Each number is 128 + 24 x the weight over the matrix's rms, rounded and kept within 0 to 255. Layers, rows and columns count from 0. Numbers have three digits each.

# layer 14 MLP up, 384x96, rms 0.0706, rows 15-87, columns 0-95
091136141148108091126161145156145099153138143093140080132119115095129114107108126126123171129104064119122097129156102147107138155084148129100165147145152163092129138157102121115086158149098166138125082137133158149142139105164119144152125161156133108138141153118120136149133126148149144143
123118149129146089137146134163176136143131090165129130147150108133152096132138063105108123157105117135117130147109144166111121150164104128080136061126135120131129114118178178134123176120122132131144104081126178112139155068103151159141106167189083112131092165105149063094170135115128129146
155151137115094090149164158124093077102113142090139123125153104115125160141079124138106123098087124068108119129102111142126098124167104175111098151130121132090168131077099134139084143130112120167132131148142154160121110147154172135121170132101141122151136137143163153118159094164117113115
090120134096130113113153124142121152138149115157169114125117144160172115156109114114078179150143088098111142126105119157114132074126118194121128151179109084166163162151102092101152122139101112135160140136093104135152122109063132114144131154130117110140151117134168118130171159112103114075
136143145102089088189123124143131167136132089184107138133156108094154099191132109157146192142147139122080139142227124148125113116051104168117153173136136154114168112151098158145097161108093121153149175147165149154151116156161096116111179125161102158152122111090090112145133158086177174094
098130135125113103185129138124094154092126075113106118166114143165138139109117134130130160139120144087135111118146121137165143124136160131158141131163102098160131122128155128140094150149099116140122083152149151086109100088159122124137126102142128141114138141098174103129140146105111112146
109168143116111085156150124084152118133162114131136139096085111134077123133117132164130150149095093103090124126123094131113133121121114162096102081113130131097114154131126105109176143114164108188148133117131150172155155133142115167095138138134135148133158130156093132107179142154139141146
118131165109097102130125139200137131154132125141187135151107126114077130128117117133099149126142155185092117108143107094110109086134144138170124116125132082126115153120171188124109133086155118133111096121104156140141138128131094155139133108124126169126180133139105109112116081129160178098
107154163115144131147147185197112167090143121066093137136113166146093091109121095114102135152097147079121160137117179095115127136157135127082169143135121114126145142138132154122121145139150098144131102128116102081100151112109091164104122132145076096126159143103129126133155110128161133094
171123155125136135143151133069137119116153142093103147111145160144154140141130125115132153134112162087090123092154138151082135099098147148137137108117068114114117121119128153123141136110125104139152155101112088129131125135126131129126122136102139145080114129084113144136140132080130156125
190125172124119127106106146068124079112138127137170109136077071145142152136159130131121183129144139115138101146164134177137102138092116119083153082146113179138078114154119128143131098118147141143127124111113133112121087126132164181110179136122099111114145132128187073136163153132150158131
104118134119115080129120123114122121125111142111086130105104146146122147108140125129131157155141133148083130101104154136164158148098157122115152117138140122142151132126132167126083151162099133119184158129115137118143094136129066126042173119169161105155155111144111111150134103145128160088
109151141133119088077184175154078159132113104110107144156112139174168141096120110142081116114146141151117108098144134125152105138140104120086127092132145115172144185135153133128078102148115144123187115094099152150093125116099086117122127112098119168110136122117126102172119119096117128110
115127109154096119112126137156153096119112100103064147127072074108139100157070097123089191153121139120157129146137122093099095111166120167104123126105124136100152140126126133142153151153141147097122156105118101113108085105125098102109173142118162110129117152123155130164134122158130155113
141145121118164154102147167099157109124136109134112137145115082132129118121121091169093142143113119171146086152103141138103118126142122128139135125138138089135160171117136154109141166108129112115131081067152142105139089115136116134117119104119071141150136168067122149123132118115147161111
147137114102119136108122133147154151117132133146140104120154139158154115128151162096146113090114119116152123143112098133128143103094116098153119143163135129150127121134133131118113102120119144079131149140153110118081107142108123130105136120135151105107130127141132138139126135120119111120
119124117172078108127130187092147105114099128120125111137091145166113159115130126144155123118109159093132119149145108131128126162102194148101160119137103134131187142126131115107142118121114123100137165179150085140113116162110141145089122151097159143130113152120131134117156156117179133126
101112139138116135135142121114098104142140119141115159127106139119122149132119131171117154123148145165113113124159128124149124157114134135075128144186109144154157104100116136092083147134133114162095120164101142140107091102113150155159128129145127108146169140110099131114172093117138127166
142133153151140147168167125120116171096118122136100135092087077104129150113105124143142133127136124141121119069173137107132125107164130114144115123120119125145137153130181148113166128140113167171183125162116102141133121123110127160142152151111100120137111117141128140127124145095130164145
182165152107164158127148140139160133154146134135113122090145128130136110148073127128091124124170093122107079133145152141083142146143116126149136140126099149092083118128161146126133162134125107153112155105121117131094133162111129103089115153101148125123166154144160080134143152117110147092
137100129138146138098132177126148120104137106139106143171111127124077084119130113137115158147159146156138133144110177115148106079127131173153140121150083125155125132152187112135142166140129155160168093130138122090092104114113123137125109162128129117099133111107127124102111122105077139137
159150132068113113157151149139108096114132106129188113131128117132119140100122122128140134124159134073123122122129078132100133133154131125116112165146123133144175161107110143124168156111095106139111073163127107119116106145146142130129108120102156128104177091124104138118119093141115122123
142135147100155144133113112088164071120110078114116142121084095098153121154085118129095099133146154148137112145123163159089123150114147106137122097115116122120151115121121139121115129132106170118166150136132142184113153107092105157132161114119151166139117120127088105125149133155121151137
141145126158130114135176131151079164138121096144111110087151107133133137146103128130128126157096147046114141129138110151124122156138152113136159100133129107101126148106137128089167164109107122160190145102137143116142153149145087165110144109124144165123123096103112125113135131173107134112
111113157130193134115133136148133079131121130092123145171136155147098093122139097125091150152170085088133124156117125129132141139154105150110114054123140088149121124137095155119134156106080149149130149142153098160173127114101117130129139131118141159097108107121090139105177116115113124147
150135131160111158121098126138156091103109123124143111106122140152115172148155114092129115168121141130134116150088153095107117110107146112140135144181125097128154115119138107113145132125162136112102124138108182122137148135097107133126119108165130130131137153140135124186075105152105141103
107133143087136099123118135116146084103124116154117106090161117147094171130139144119121144151125103116126119125112133188125137165100119127125153121164096140098107119102118163138121109128134105128116124089086097109122085132133145143144133160146118098135121106117111135126134162118088142113
155127159142119123100105121114149128100067139123148169124128104135142091124072138092083157171094106085087147113108121109133089102151120080143136129126118085133132142117117127137154164140132113122090128156130131121120140168164131122122151114183166098151141142114124112132125146094113147159
098144138123113063137102138136107118151093109118120117111111134080091104107105117145095160155134159149104128137166103080116116094125177172118178102157150146176142100133186148113081115097123110125134128146124124139153147125071182139156158115133155090108172124138148141093170122108141160122
115168175100111083108169142164145123143091115122184161109157135139104100147122125127143146104099138094117099149119084125109112118100113110081140130146119122151159166133158135072143146085088108131096146089110141107136147098108100123126158145137123153162144095164092103098129173116090141135
142137114136131092096147159141146070110169116110137156138127152122108130107107105124156149160159119131090136152161127126072136155143148114113109172149141102126121132123150147107105137096148114110154126134113103124114105141087112155117131130099169125184107119138116169104172165165123135127
115137155162120152126137172139101120140128114153094168124097136126072123146155115109120130141131112115136110107127112145099125145101123158144172124170110107144131106098116099115121100133112107163118112124101142121149115088129104114143107151163085189107106147125121142143122145139168162160
128146180115114110123104104144095149112150090118150147130022132126098109145089145154102074171123144116118121141143130127168117095090141132111154121147113137142115168128101130134080152124133125165125143125097131141175149157084147141127114107165134117143095153117115050125183109176145123156
129173152126098102141133185143132108151161127139154100089098146101120121138099122136130092165148112171130121073157158140090140143092129126124110098143123107149171126103148121101084112119137130109125121129142086087102123120123109156134117145131124147107126113148135159154114165167153107120
177111173102097143158148121159175106128125137093108147106108137129095119112149142124137147184140113133144113146172125084134122106099160182142129118111113131096097153083137128168089116084148124117104125101112131082115098139143094116100109112161126139098127142107139158152135137140103157136
168120128165123114112126146109104133151121128157081139179113120157126114159126131183119114132092072146111105135080176113125086146164105167117118137118099141124141141098120138068158145126091192121187149143132125137111095122135113117145115137135141106139083189113133121162128134144147120162
117126102123179146134127140077144072111100142079128116102141138181107122166185114138149119116165134147145123140142159133126115154127117147145165172173146108130162137086128147101156113117140117114156135153090117115143131102106087115123111135092140101119140127104101108140141161140119147115
125162126136114093111152160153154122102121129109084142114110121137107116124118134162153128102136090103121138070176157141111113128132121169096097125099119115161126132098102127124148142132128112173101095129109119138115128090137147132091138102124142112171113199068113130135099095118113172079
136120119096096112138098162117177119061117111144070109140093137124113114135151097129128162169169116152135138121122166151152131133135128113123180166161136106133169123136173154142101163131142133132130138119124103094142148135152088109157162129157133111145070100124090095122154126138114138161
142146186164113096127097103157040114126123164168109082151099136129116104155109130131149155109109130096108130100177125097143116092090154131128154142105152147080151137118107137133139154116138144166149133143150116147153141118170155108096181166134125112129126104155127101111133146173143140143
111114130114163125150126154119139117110070121099127155147129118173115109146139115130173131127103098154109108129121144144155108155129113174128181140119135154129119158098171139126145119105148123132137127180078146115144139093124103158155178159125151142131113142116107125123133113138120107091
176200143113162110100160152103116116132095108141156135122124135097105110146089136116126096130110145104111066115115128155098139120085115121141135137144132156129129162147135135095152153126111169161113164140139096150126157154070124130110129111157145137125142121139136130143129135133128105087
142123107167100134110137159126096102110145105126148132093115124122138105096096131142101115154127098117094137114135126127108142136129132162080102124138147159156137136120162143137126122123139110153128102138094160146183114161142109155090104161091155140120134112111143145153117114132135153132
138141144131116129142102196152125086110143142119122103160156154140096084140114143132125126132096121104129103149120153108131145121151141144103111096163149114154126154112103131156114146158140135166123122137111141128145145122082150176080108134119145165139091133133139125126099161094136148139
169125163139100110120131142129088134145093145135119115162141158128112111105110132094127111123105134142121139150147112126151122135131137159107132101162114099105142167133146136132187147076143098118161108142106089105155111069108121136130105129149138140118098112114128131112120107109112116116
094178131104135136097138140126113149161137133076110153130136138164112171130070119114082113166160122117103126120136141118114065117149147161115141123118111066101180105097082131110123119159112112103114102135105104126110183101146118108117135163126151095179155179109166138134134136139116149142
118160130117135106099122104132114132084125111109161139081097100124115139148135146109095170136169126144141089135116116091094112125137125143135141133161109088091124120129118152094116166118155163073141094153156106078117105100096111155132111164115119159108093134124151068114124157118107141134
148116144120095120171122140131088137088110138139134107150124118115135154126102105134135092158093140086133137128148124126111119120145152128150172133122119127109137139122090104124130155110122116112188101110129173173105141140126155192122128180140161124163064144127117102102131135082140112113
123116128113069083129152120109118152117054133140136088118078116115149092174112122101137105161179116127143130122102114100131108107173116109131141115153078165111151092135128137139104159129108136125162134148153118130117098113121145169113140110119179117143122098114080113156170126115129141165
100135148131114110152154090127137149125079120091073128106116128115085134118098131139117120204135097126126132134133160118096133140130132186110145117102133144118144110144110110123102151139123110170128140079077153108133108120143138138147126131132114116172105160119166145130152133128112162138
093133146132163131128149134095150093172118130110126117139149142177073118100109116142131099115106141117133130131123150089140107119097139120108151132137052105111125123123148137103119130176099148143154114116052122129123140114111127107116091125124130168117142122107130129119190182182145168113
111146138091119130142124138126107102133145128142133135099139126128137142139118138118126108121134175111132118114119148068069112111093124154145099144148111158105129120132120130124103113128126176112141127133119103137123083150163136145116126137145117118136147104104086145119155154151119130122
138167114169104131122167136124112145109113083129150098125105131097111119176096119098062095145143097140152088129116096131132131155168157135166162139116106121135117119108123104137151146098169126117139136101104169122145139117137110104130078148163133117092110130109177088131135112131153103150
146139141087127115117127145105084152119115134136166141119159088118114146123105139113152176151138145133119122162158117107087103100111093138092141147155100169122135146129116097112078146109137132128114122110127122129123094119152101137108134136113133109106097127134134120154117131112092121178
099145134119104110102119104102139133129155148164151124161128133106127156130137136119066120139147104101075123137163154118102127154115133115072124153173093136147134117144127109163120136145101137124134123129164118116089112131078102117125180153111125124112128081121198150177133119113157138162
139162181139107108129143112179153166113145073137068135129108133111166114160092109121126096132076199095096104132141132103127127132098127122130174082104082166109122125140129130058098184094081140133137130127139148124114139139101122130115159101135112126184140114111168093120161152134155152111
127146142101112144142115127078162124116133137124099150147165067099128169186133048094124120144170113143110132099107118093136100143114156098143116121139160159135147152136141090147133173125141119103127122127117118141094167131104159085143150163116137105148090131083127099128143109118085121115
135118123152159089139099134134160121124119095127120141145133123125135117115136105094082131113124113111107079116093098160155128196133160188128098107128140108092154109153114153103175147146109112143121113188130115137110116115152131112079136214102119115136068140117127108110136186121152150160
122155160108132111106136113087139146165131139053138115139125158119103136100127124123127102188120158125077115072160169102127149158146117158121122127177128120117164108113137148126133103136133127102110133133124138141104109080130154146110113115132086139120147127145120132118177166136105116117
125111141155174070127152110092121146133097076139093136117110126131125112132156107107147156111126128114105107123133134134175074148078154152164158145139089141128146120121161155137159182144141112135142163102097148065142102140141097149109095134127168152100137082071151145114125138092081145158
133143137102129105121126135127130144174140126124099143121088096115116151089134095170123096159152078125108126074153146212146120122130122130120194161180105080136120127106117130127113119142110127122091125116096126146135173153087076140139140153126130099137123146082125124109122145170140160108
114110121159106118137096128153115153138140114166103144151091114186070085109153101141116143130142167124112132126159106142136086185171117153118117175122114128098137132116149140148133136127100099181195122112116111152140144128127090113131126131105110118157125108136167123161137150106072151138
144172155109121128126161153134095116120098123130141115095171132105150094145118115099087162111099117122120116124144154124123149101121169139158127149152126124151082117114129075161114110144141145099120115145126114126117134123098108091118100113137121100112139127132149115153144178158134146103
143172159128133117082180147137123098139113149103136148139142118102139105109166109141161141118102110159108101126168131129133120157115135159121135113120155112112152134106139110134146091162108141104120142185124123122128144090106150101148084167156102160099133132149138129115106158120149134135
116128138090129117146183137130124114164108146076103166132105149144127105105089103150114117115126126096146133083139147116114141129154120138098173129140133148117164167125124152111107198123158132123160077115146174113127092111111098144123095128121118171166162146136100133133146113119137123098
113120111142099145131132162118128089140142121124140133167076161184069132125132110103133129129140121136126100093117146111141130147076142135111154153190118103123107123130147112154142119144100139123104057154088118129162144116057105087137135134127134142123134142130152155146127145131173124122
118132113107146098141131158103145113160105106081155133116085119137123122123155117097121119090158086114083127106116139129120096159148118108085156130183119109079131107135151116077113134130125076161106129123105089121102147101132120101070160161127159147103114098150118139142107147126101114144
124145153086116113104173137153126115125149132135153136112131111143135132098142121116126113152156142124148098108154106121148139120141168119133142101150110138138169140093150094108088137127127123101156086123129146117117140120118113120093135117079134112092105063158130149172125145163098111128
166123169139127144180104110130143109117147129127152107117153079106152158159085124107119143145130103116112087103081114080157104147154156095108194166122105155123141178123134126076169136130102116175179154144102124122180125098091117083165135161090097180156116207114135072149128158098101133145
105144145147112099144104155124156146110092132125099119157114125156121089090112120087124103102123118153088132104094174065139121132124181106114140142117100130132096116144157167093129114163117129112142105134131128149124105174129106128090163126126140095107126128085137137118112113156154147104
125140152124150169140128117159152152148100099077116109163127117156158084123112111136150100125138102138129070134148131091158142119134127144135107138144117129160183156118133095114091136143149109112132088170103178123145143107086108130118130153132121126109151119116094137106145137142100122112
113128127123157089165112138160147094124126139110153118180142151101081126175176087095128073123153164115124111152120142124106120120133135131159112094173099104142195131118118093114155121111082126138170081114148128065140100059050091110123122114138121180134134124154152091160109134129087138113
136100155122122143155125168177102151135153124117123131155149107153077099093123091119139146132164085125123134129146167153095115136137085143113169160122117100139149104127114192163102126094102128121129124116100093118124142118119127113105122137091103108129128139112131115122135124128122138072
# layer 14 MLP down (transposed), 384x96, rms 0.0706, rows 15-86, columns 0-95
131154129156184156110173095098145153132152132124128086116120149114143155105087107128142086098117168134080148090129137151128129136135162103141171170120121150151125104164118163169163118095116135110131136136158157120120143108115138131127133150136133165138119098137098139137158104137172090160
141113143100124140078103146129112168120138181101120110131111123140151122117104159136146088139100165102126081109191103134075153123125146096143140136111094174157079178176187088145102115144084117145134112126161146138120118149126153172130123096090188131125153143197086089153139143115121132126
132074158140122141125166115150141166118186129095151127149140153118120155155093126126088128122130155170124081137147179164179116153142139149126131139116095149106074135158121108124145154143101119169156122101133101085119119100106120135122066140110139149116133143052103138116110132139150122133
137166125117147102099131136122103114123123087153145146150100143164122109132158092112102154133158124087138158142138093133116102157137168146089151144185145100182141183099141142093149130145115135124158109121117103105130138135162110052155149118106154129157120110116141107114121051156116125122
100131123127144096172078119127146165196127120136074123184125137095121105084112131136132144130122125142040160133144138141127104161150137160126146145112110063090135171142087125108128107044121114105180187134159140130118102127110114126096130118122118147128069091110110151139121122107148107106
179122100109154153129128126148119152139156114137125161145142139141113125114118118099120152126087109115110105149146110106134132120101146125172107094125076139076132138128128152159123129113140147101119152135153156097150156140122095130115118139135121128169161173197121141170095129116111127116
137129158109074082124104177056163135117127142161114106081110125152095133123111131111182102140147116110143111134072120156128094149127189103074103152098156135144095177140114134119151158165131109105151134101133118167133098163141134140099115129125140129164132126137134135150126145121134154155
098093143115111138107131142130147154085114079098098133151080137135100123135114129197089115107101148158087091133133111121117103107141128148099120163123100174160090136085127157146142172091119122114072090153142148119153126149119124101099130068127143138097158084137136129113151130162154120093
112099123198111130114153185125121133085136133103146094138106131121126116102162111127136147104134106131140140092117162135114082157143171139113160166107136107101127137148115181140065097087152130136150088160110113130085122115149125151074172125093109130154100148165121108162165111138202124122
142142151144135138138123108176167150092143158141149160135148092123135118156120118132153101124129119151172156113115113139153151132136142140139142112111147125080124130090125100115131131176146118165116156099151170131116142134156146102156130118155121070104124162167114129100115120122140077122
083113108103135147152151124110136128115156161173157105167170140116100139091109196057124162152116140111111128113164126163127157115099133196116104105138094132143178091153160116125079143149098111108101112167116131126111097080178105158091119126131093070129108108128154109100073138147128117132
139113142117085133110095164106120142141134154121147126156162157130127107117127098138136130133140140132106147154092162175133127124116147111153132142102148116169131130131130148110092120127097113135175123162143108139126120163108041092094138140118171087111131107150137115170141104148122116052
131113107143114140120134122150156168175125139109144148130125102159115118132135160134103166166110126126108064141123157110107137107122135093136109166149161168170111142144166153158097069121104098071167121152100105120136142093118090088110126183070114161133130107109117114108169162134138150145
142123162153165135130127108156140127099124114124146121107120187134142090122121158148149159113093128126162092102177100127066082177102149111160140103114159130148129098149133071104113123142110128125126164131140151124115097108130100145116105136103071171125102097187164111169097142154130139134
164128121157114176137130153155094126122148137104105170116145081140142118132109121151131088225086144128164135139125113139131127101119134152135111110120129092154119126128144109144138142138134098128101094115114120135162074126120102124149164119091084082138132142132127133167083139135185136104
136122147130166175118133146141111134122138126113100106143115107125136090123121161132098103125135134145138130120125132129170127123132151123117140111140142182149119086139129035115126123227140112127110117126133128132147135124133122122136134136159107105149161129162122136115076133108136112123
152110079106119126118149138139148149112166142152197107094131147156102130128119152100097121098110135112114108142156107144107119139123181136122100131144150135160130084134134093152118124131133157128131138139158116132105157141143097154110109122121107101106103138127163151110145141121136129080
132099120072120159117122093157122121157137096135155114155105116103096107135113132105106157112110103133102089143129148128115147091095132122125116133120146146075097098150137115140110142109111142130118128150119161110134142122137133101094096130160162067071135123127140107088115138123150151115
165153098139139125139115126153115145117090121140127145109082154132137118109113128116105090145151098118143155119135146089110163131109123105117133145162128125151089161139156127171106085151159159142102132154149166086139092115128151125153127150087116126168144162121123132164148127115105141129
159131096126121119096122115112150138108120147143130152106139099120121152101120143105130128141100149125123127166168098130119163082108118123108104125159133158165077097126171114107121083163131132126095093123115117149162157121111138093149123117101130146122169174124136108156125117153134119118
102155137134091062140127122131122095160117083140167123098133127153147185127093118151105107142085125153126141102155121156117158123114157074128112147164126118114116108117151182149161132081152113157135133120134129068124134066107114091119098122149149138112131123143131128130148136134172161142
153093134117096153107149154128127168119156132125160113127160189118110167117117130112086166113114126087101119172162116110121110126086166153129130101124153153145112107142131113114114128131130125103108126135079140095151127145107141130110131149124137107119155109183104104090148105114143138105
144134108110130119150149153176128138085120136125128117104140169159117135125135154104138139118125044085143137123126086113140172143150113130131159110136152172131139119113135085162106124153148100105088111132140121104182124151102126133128143109161139125100198153092150142124111165141130087101
101111146116163127145136115157135119125113115158111126092128145102099138138103148109070173123132131128137098157164125100136127078180190138112127159118134143129103093103148148140148099086101157133143144158150120121115105076148144107147080124097134092144130097120118146130139122135140132088
150123120130140097128122149126127114131129180119156118104173130089105139112182192120078112122102075089156142134139138112131148142147118137136127098112115089155134105181124163105126126171089170150127138105124082136151128148071148107146173091131127150108119104172120142133128126102143155108
141127161174173089125131092121152118130127153144118137193101120116106119126125116133123102127121131106117128128181139165162121116143144164110120146136092150130138123125131072134132112191101121108186144090154101144131139143118133095139146097167127113162139131131130173116114111107119087137
131132127139085128145160101100106125100139157131110139144142108123131117102134119129169084150084154144125148081090128127089162110151105127107128144138154132118126136156112125138136078172126092108119172138176152119155096117148140130119122061157131113111127094146109148148097102125133108140
157165120115145121110153138110161106137102135150096135157139097100062102159108116099147075154122120084090164112117138106120135146132177105142139107140144087116164115142124173155132102130108120167093130138134098088130159146123095120140127118134158160148119103163097134088139132139144138142
107132140100089171136163117125105127132178129097188132160104160139096117137114154091172149175116145172141147141134100127140122169161148121103088117130136141175138127114131122163102124083105135078121106181130082092134119125121145167149127097157153067083093130155184145118166091132138125099
143124142083104152111132139174149108097109093117150162105086098118133117157092138142106138142142116128136144135121163155109153164150154095128053094113116151157164177104112122098089094084135160086082123152132089152149164117114108098087135104107112102102160093098081121141148112103112155121
087070120103160133099102136129120129119149111131150093173151117121125132127115127132112129099097137060135120131155100125096135148128139116138089121126143109140122149161124149102125128142096167115151127130091101121146137170099154142121149146128162143142153108123103175115199105116112110175
163138109138143138148111103094168159143123118136132110142097158152087114139128138151129167104097121071101122147159133145146113124140139160128162112154125112140159130094131149146126118182133097152104147115179152138102130144126129092116141169136096151122130138150101147160123149132157139152
155116129173146117163107146077134149195152133152086118086136153061137140107085137124117091156134121140071136125156174134204145151131089081132160156179112136118137092148112116149131130155114121114113122114120156100078164097095165119137158137137142136139130123115094093125135090141126128078
117079088170123140088115121151150145133162102130131118151130112109106150149111126138120138096098126118112123161139147177117126105151118144131054141123137110153136188127142119117120158132093151134105115099129096077151107105136082136129117117153157133118101148178124131196147126127134103133
170113141115071174130147114149192161127161153142152133135109132094108116138144157128098100116121125083134101137163105130160099163112155139128112105153121181114152152124140149168114140104115154131096139131156131121150139161140128163091155118109133113095094128162114170142112145136095156152
110118107144139140131162123195118132141133107148127135127174106125118073138106134129108106121118154139163125132153097113120109162081109124096155172140138117180124104176180084107134143179161080139124178101125135137070156116171092117111119097146139168099117164137137104141081125098079119118
084133151113123146107109123078146158071118129164111125113157122104114125185087085130129126070165133173136127110109162120118130151130160123135138113131139132138149096147119103130162106156132129106146127143149150139102135104154093143185125103145140094176112126138115137128093126109147129134
113145120153144129121128143156169139120146132063140110150109084140129133109094127140126174103093137080095166092161151116127131125137166186116107114098173088157166131132099108114131156118140137101111130138099146120096156085106151152124111082096129118119107110164133123101099106118112121098
140091123118126140112156153133164151110085105140150135139116158132095132107113178107099163123120175138062145109106122145111132136107163145109107169177116135121151095122127127139119181121142128116090135157157132101150137077137118098128125140126131114103110124155108121089168118161091104122
090151131078167106086139131135123104119139106157136154158103120116099119139103130130138166120151116152126106178174102119140126058136149114081147150088113198125102126155144109150135113160077131143142166145155121124134138090102096120108094124138143118131120173161130124132114088146094109115
068142123110115150149134145130108162130154137108113118089109123119106101153077126132098106107141116150079153177121154162106132107138130127120130140111147081116141160137130084137125095146143133147109112145151138139134131103124085116133106122122121121129133120127116124149073183132110099107
133150108140144136132143111127157161111153147181113128153150176107126119114149169103148084128155137087133053119141120138137152130126141107135124145079109155109105119097130130131135127177136103122140135121126133149160174155159144159149164117128129130090141132156119129129120107162114102147
148147092162147136142137129120124157105113104146117129132149162138128123109138144126149135108144106111111116135122104092133121119124159140131142114119177127134130139124130170118136111122113111089089125118152118160139154121149139190135121161117139152135113115149115154166144151076074119171
090117153159139148128159130139144172123133131164131077139114082144104138140115102104104138092093135082077097131119108137134133157157155116081128134125166131116116134133120160128129146144107114114126150119113149144162145156116142137105162114122135164120062118094147142166165130119121099119
155108149092097137144136128088151095116106144117108135143114110129142088121133149139095119156135094136100142106132121107138124178134161109090119115139136088147107154154119102117137138142153122130127082150151146069160122161138110141142127095137116118162103116089134153104140108126153113124
126140142138111116108099118120137139135142102114108134127105153108168138140120139088142128089167123093150157128147153138136084177162122130108100125165124114134200111124122151146137095140141114156129116128194156119156142127139122074125146203090160088126153143068143108146083123102123116194
147117126157142156083124143108106131122158116107129127123108174096151080094126151120095124094075102174171134132112123134152133168157147093121083120110182115125160109100104122103134157143131100106072144164153128125116126136148123099096104128134122108104103100149144160155082146091149096138
119146111139169096127150157105122144104120110133131178095136111099156107111171172140138140135141097120159111131152156076166114135114198151122121142149140116152165117128102090107171129081125100147103129140180088121122147138135087136147141120125099123091074132124106142116175135121145158152
137123145104144132139129149151128123121147122103118178137122157172107150073142157141124150143099131125144127157152095150076155115113124141104130112120100182178136139084114092167095106222089109150093104135132106117139096132179097092080102116153129123112156144114140133139101113162116121111
128138111071149098141128134138133128125107102162151139171163137135139129138103136124098122155128147115126174107145124148135157091154145161172141102138171155141131134102112119118154120161110205121109105145155119147158144120182093144185149136114145136112165134131100137126124117115077110104
120122160163115114106107129129156144136087125111126128146148131145172139145095149142139115112147124078143122135167105156110127125095146163130120096117122132156146080156087105160125145148142125126145178147130121116150136123099129064167133101113102107149111082173177112106093103137136132104
156103157131115126120144107135145148132150121124124118159115137097126133143128143115120139109117117127114123139110162136152124151134133143133121131128140179129135090144120048111131142215148127128123131109130144084111116109161122111112164127160112117111136145139130171098085149152105121131
134141144122172136134081103158119110154150148113097173150124117108109098161104161142153090088095143129172113129112144131147093149151078119128105118097117131129124078139121159174127119147129146101147120151154114115091102144139154121110174138155123104081095136152151124105141163144124118145
131110092134151153110140099178105158144154143174132142124133157156079090118099126136135132155128160119129129139125134114091142127121127176135101118129132148159132117120107106151092149168109103114143157139104130121129103120124078135114098103172144117144135138164119126154115168142132119096
100115124112117117147133117154108140159157181173163085100141155137129107098114141096110160128123153135103124135155126160137155122100166113128125153128139152155170150140117090155059127130116129102106133136125109136113097120070084108080128130146128117085107099111128167133112108112142108086
126145127146127134147120151160111183126154118167156130116172139154146135114157117119105102103114137180163119163180113104175135144139130127122140146112095163130115164138125104093096102143108088092175123106145147114137132082139165084103183153138111134109094163172104149106093127104151109132
129121144105119149146111081156130118099115132121141126175082102098095131133136121114155150135113185105129127142133087125108144157122080137115127125144155127155164187169165053133117143178104107142167104140150133125105141131105117129116070174100128086084113106080152146084181086125103095134
124110093152098138079060140154153136128161138163116148185147138119090126116065124108134133117135144090133154145122096130123149144130181109124105150133146094104125115139150172143156128096130115109157120137138094124138113111078130139138100170096127119104098139138132118116150111102150108172
140126091139154121118115094114135133094130145145151106072150088106140137158115127100139120132088145085143161142131149120115111126091131114140137124115066166160172115119148128115125134135175143122097128130156102110159103135150157142148120145128145140092143170166069179144119146131110149133
151132119064150108113145134151169162166145141093115121112127102132083077163172159103151154086105101110146101144142166081136129141139127174153131135101122145114081153164140135150111124083130155122179132120109150131135120087152161169105149113116081169137159141112131121118127128128087111096
119092117106090123136151127124101132177151115169161184104108137091114181174147171169152149128174129129110103163131142122105114127106133143111132162130089125131113133070115154144124130137117136153095104100113166157123103180071082125156161151122128096127125111114092128093130129178128147168
142115102146101171148097071130156131148137082119125152114124118171118093122106115131088137117119106088135136083129119132120131128123148122186107122121108134132117119130153156128089132096122143127144116125171091147118132145165078142128120108112106130151091114115184091151102157109120153156
094104108143113135077156111099134183113131137136111114122144141149116155102105131134114139098119117172151151156130116119138115120128142142062160114118158134135103117172122110135146108180094120162108118112155122113126129116130118148165144096102140143119163136140126103124083138103143113101
100129103099146101113120134134134140092110148144162103141153109147121138100156152104145128121125131063160131123175083127159135124164148100132171107149143165148186129121164126119155152113140089117114115125119088137165125129121144109138124124133129137122156129136141138112139141076105146141
133153126100109123125197122140081106141177144125132156091118173149151101094133113139132157118138108142126129086115105148122131138142142150115103071133163107144129162112141147161130140099113114122125122103116133115145133116176138180104144135095125157108068145104131133140145125137103118173
161111131157080102140114137077165143156146127143146090156098142109124148129119161148151149142106143112124126148198122165129094128118163142139110141065073112138086139094085158140132102140120118122123116144162069117098138116101107130138108173101130138126129102162121127121082100115143126123
144144140120110142065121125119139134146176141104133109081129130081142158138113094107127115126093131082138107117111130103157129150112152113072113133143128176122148138142097151128075105125145127139110132145137124083090191134125119112093104141133168151146159115158076113120122115124143122175
171074115136145145128170136142170142147113119160152122118101116140109167088086126136136126109097124096106114147162136148120137133139163153117119151153122144112161110133118127161098127145110140149126146131127130147150108151118145098127118137144083134083158150143129131128183153135094101107
136107134136104108123095110094127120122154142102124148166172138122124130133118155178107143104096114089160092114123156092114139133156116142083110152101125118133145159141138137099167147140078107116153199155128142159104135125097107103125090198105111144109099190113129092114127128134139073138
137134128124140170145128131132117149139151131130154144144097158107119063116112143096151097113144140125103139117129127163130124132120150134101132115115149133179111098094110152139128114136132090124155119189164164123112148163140081103135121150126123112129087115163137094109110126135143099064
124163097130122113116128114133113092151120132127126114090175129171157125132099119138136130184140147157122122104119142135121128134138129139122157170126094141180126118189117163140141138186146095135146135116127131169134119161097112156124157081119102108151119111167139129112141100092130076141
096164120122159139150145105127128129148117132130077177088130120101093126107113174139141116153120137133104120151091095085116126189102111138098131113170114150087079102135135164159134167154162092180092089154151161118140155125103100090119138090125152109154182103140146180142141095147095161142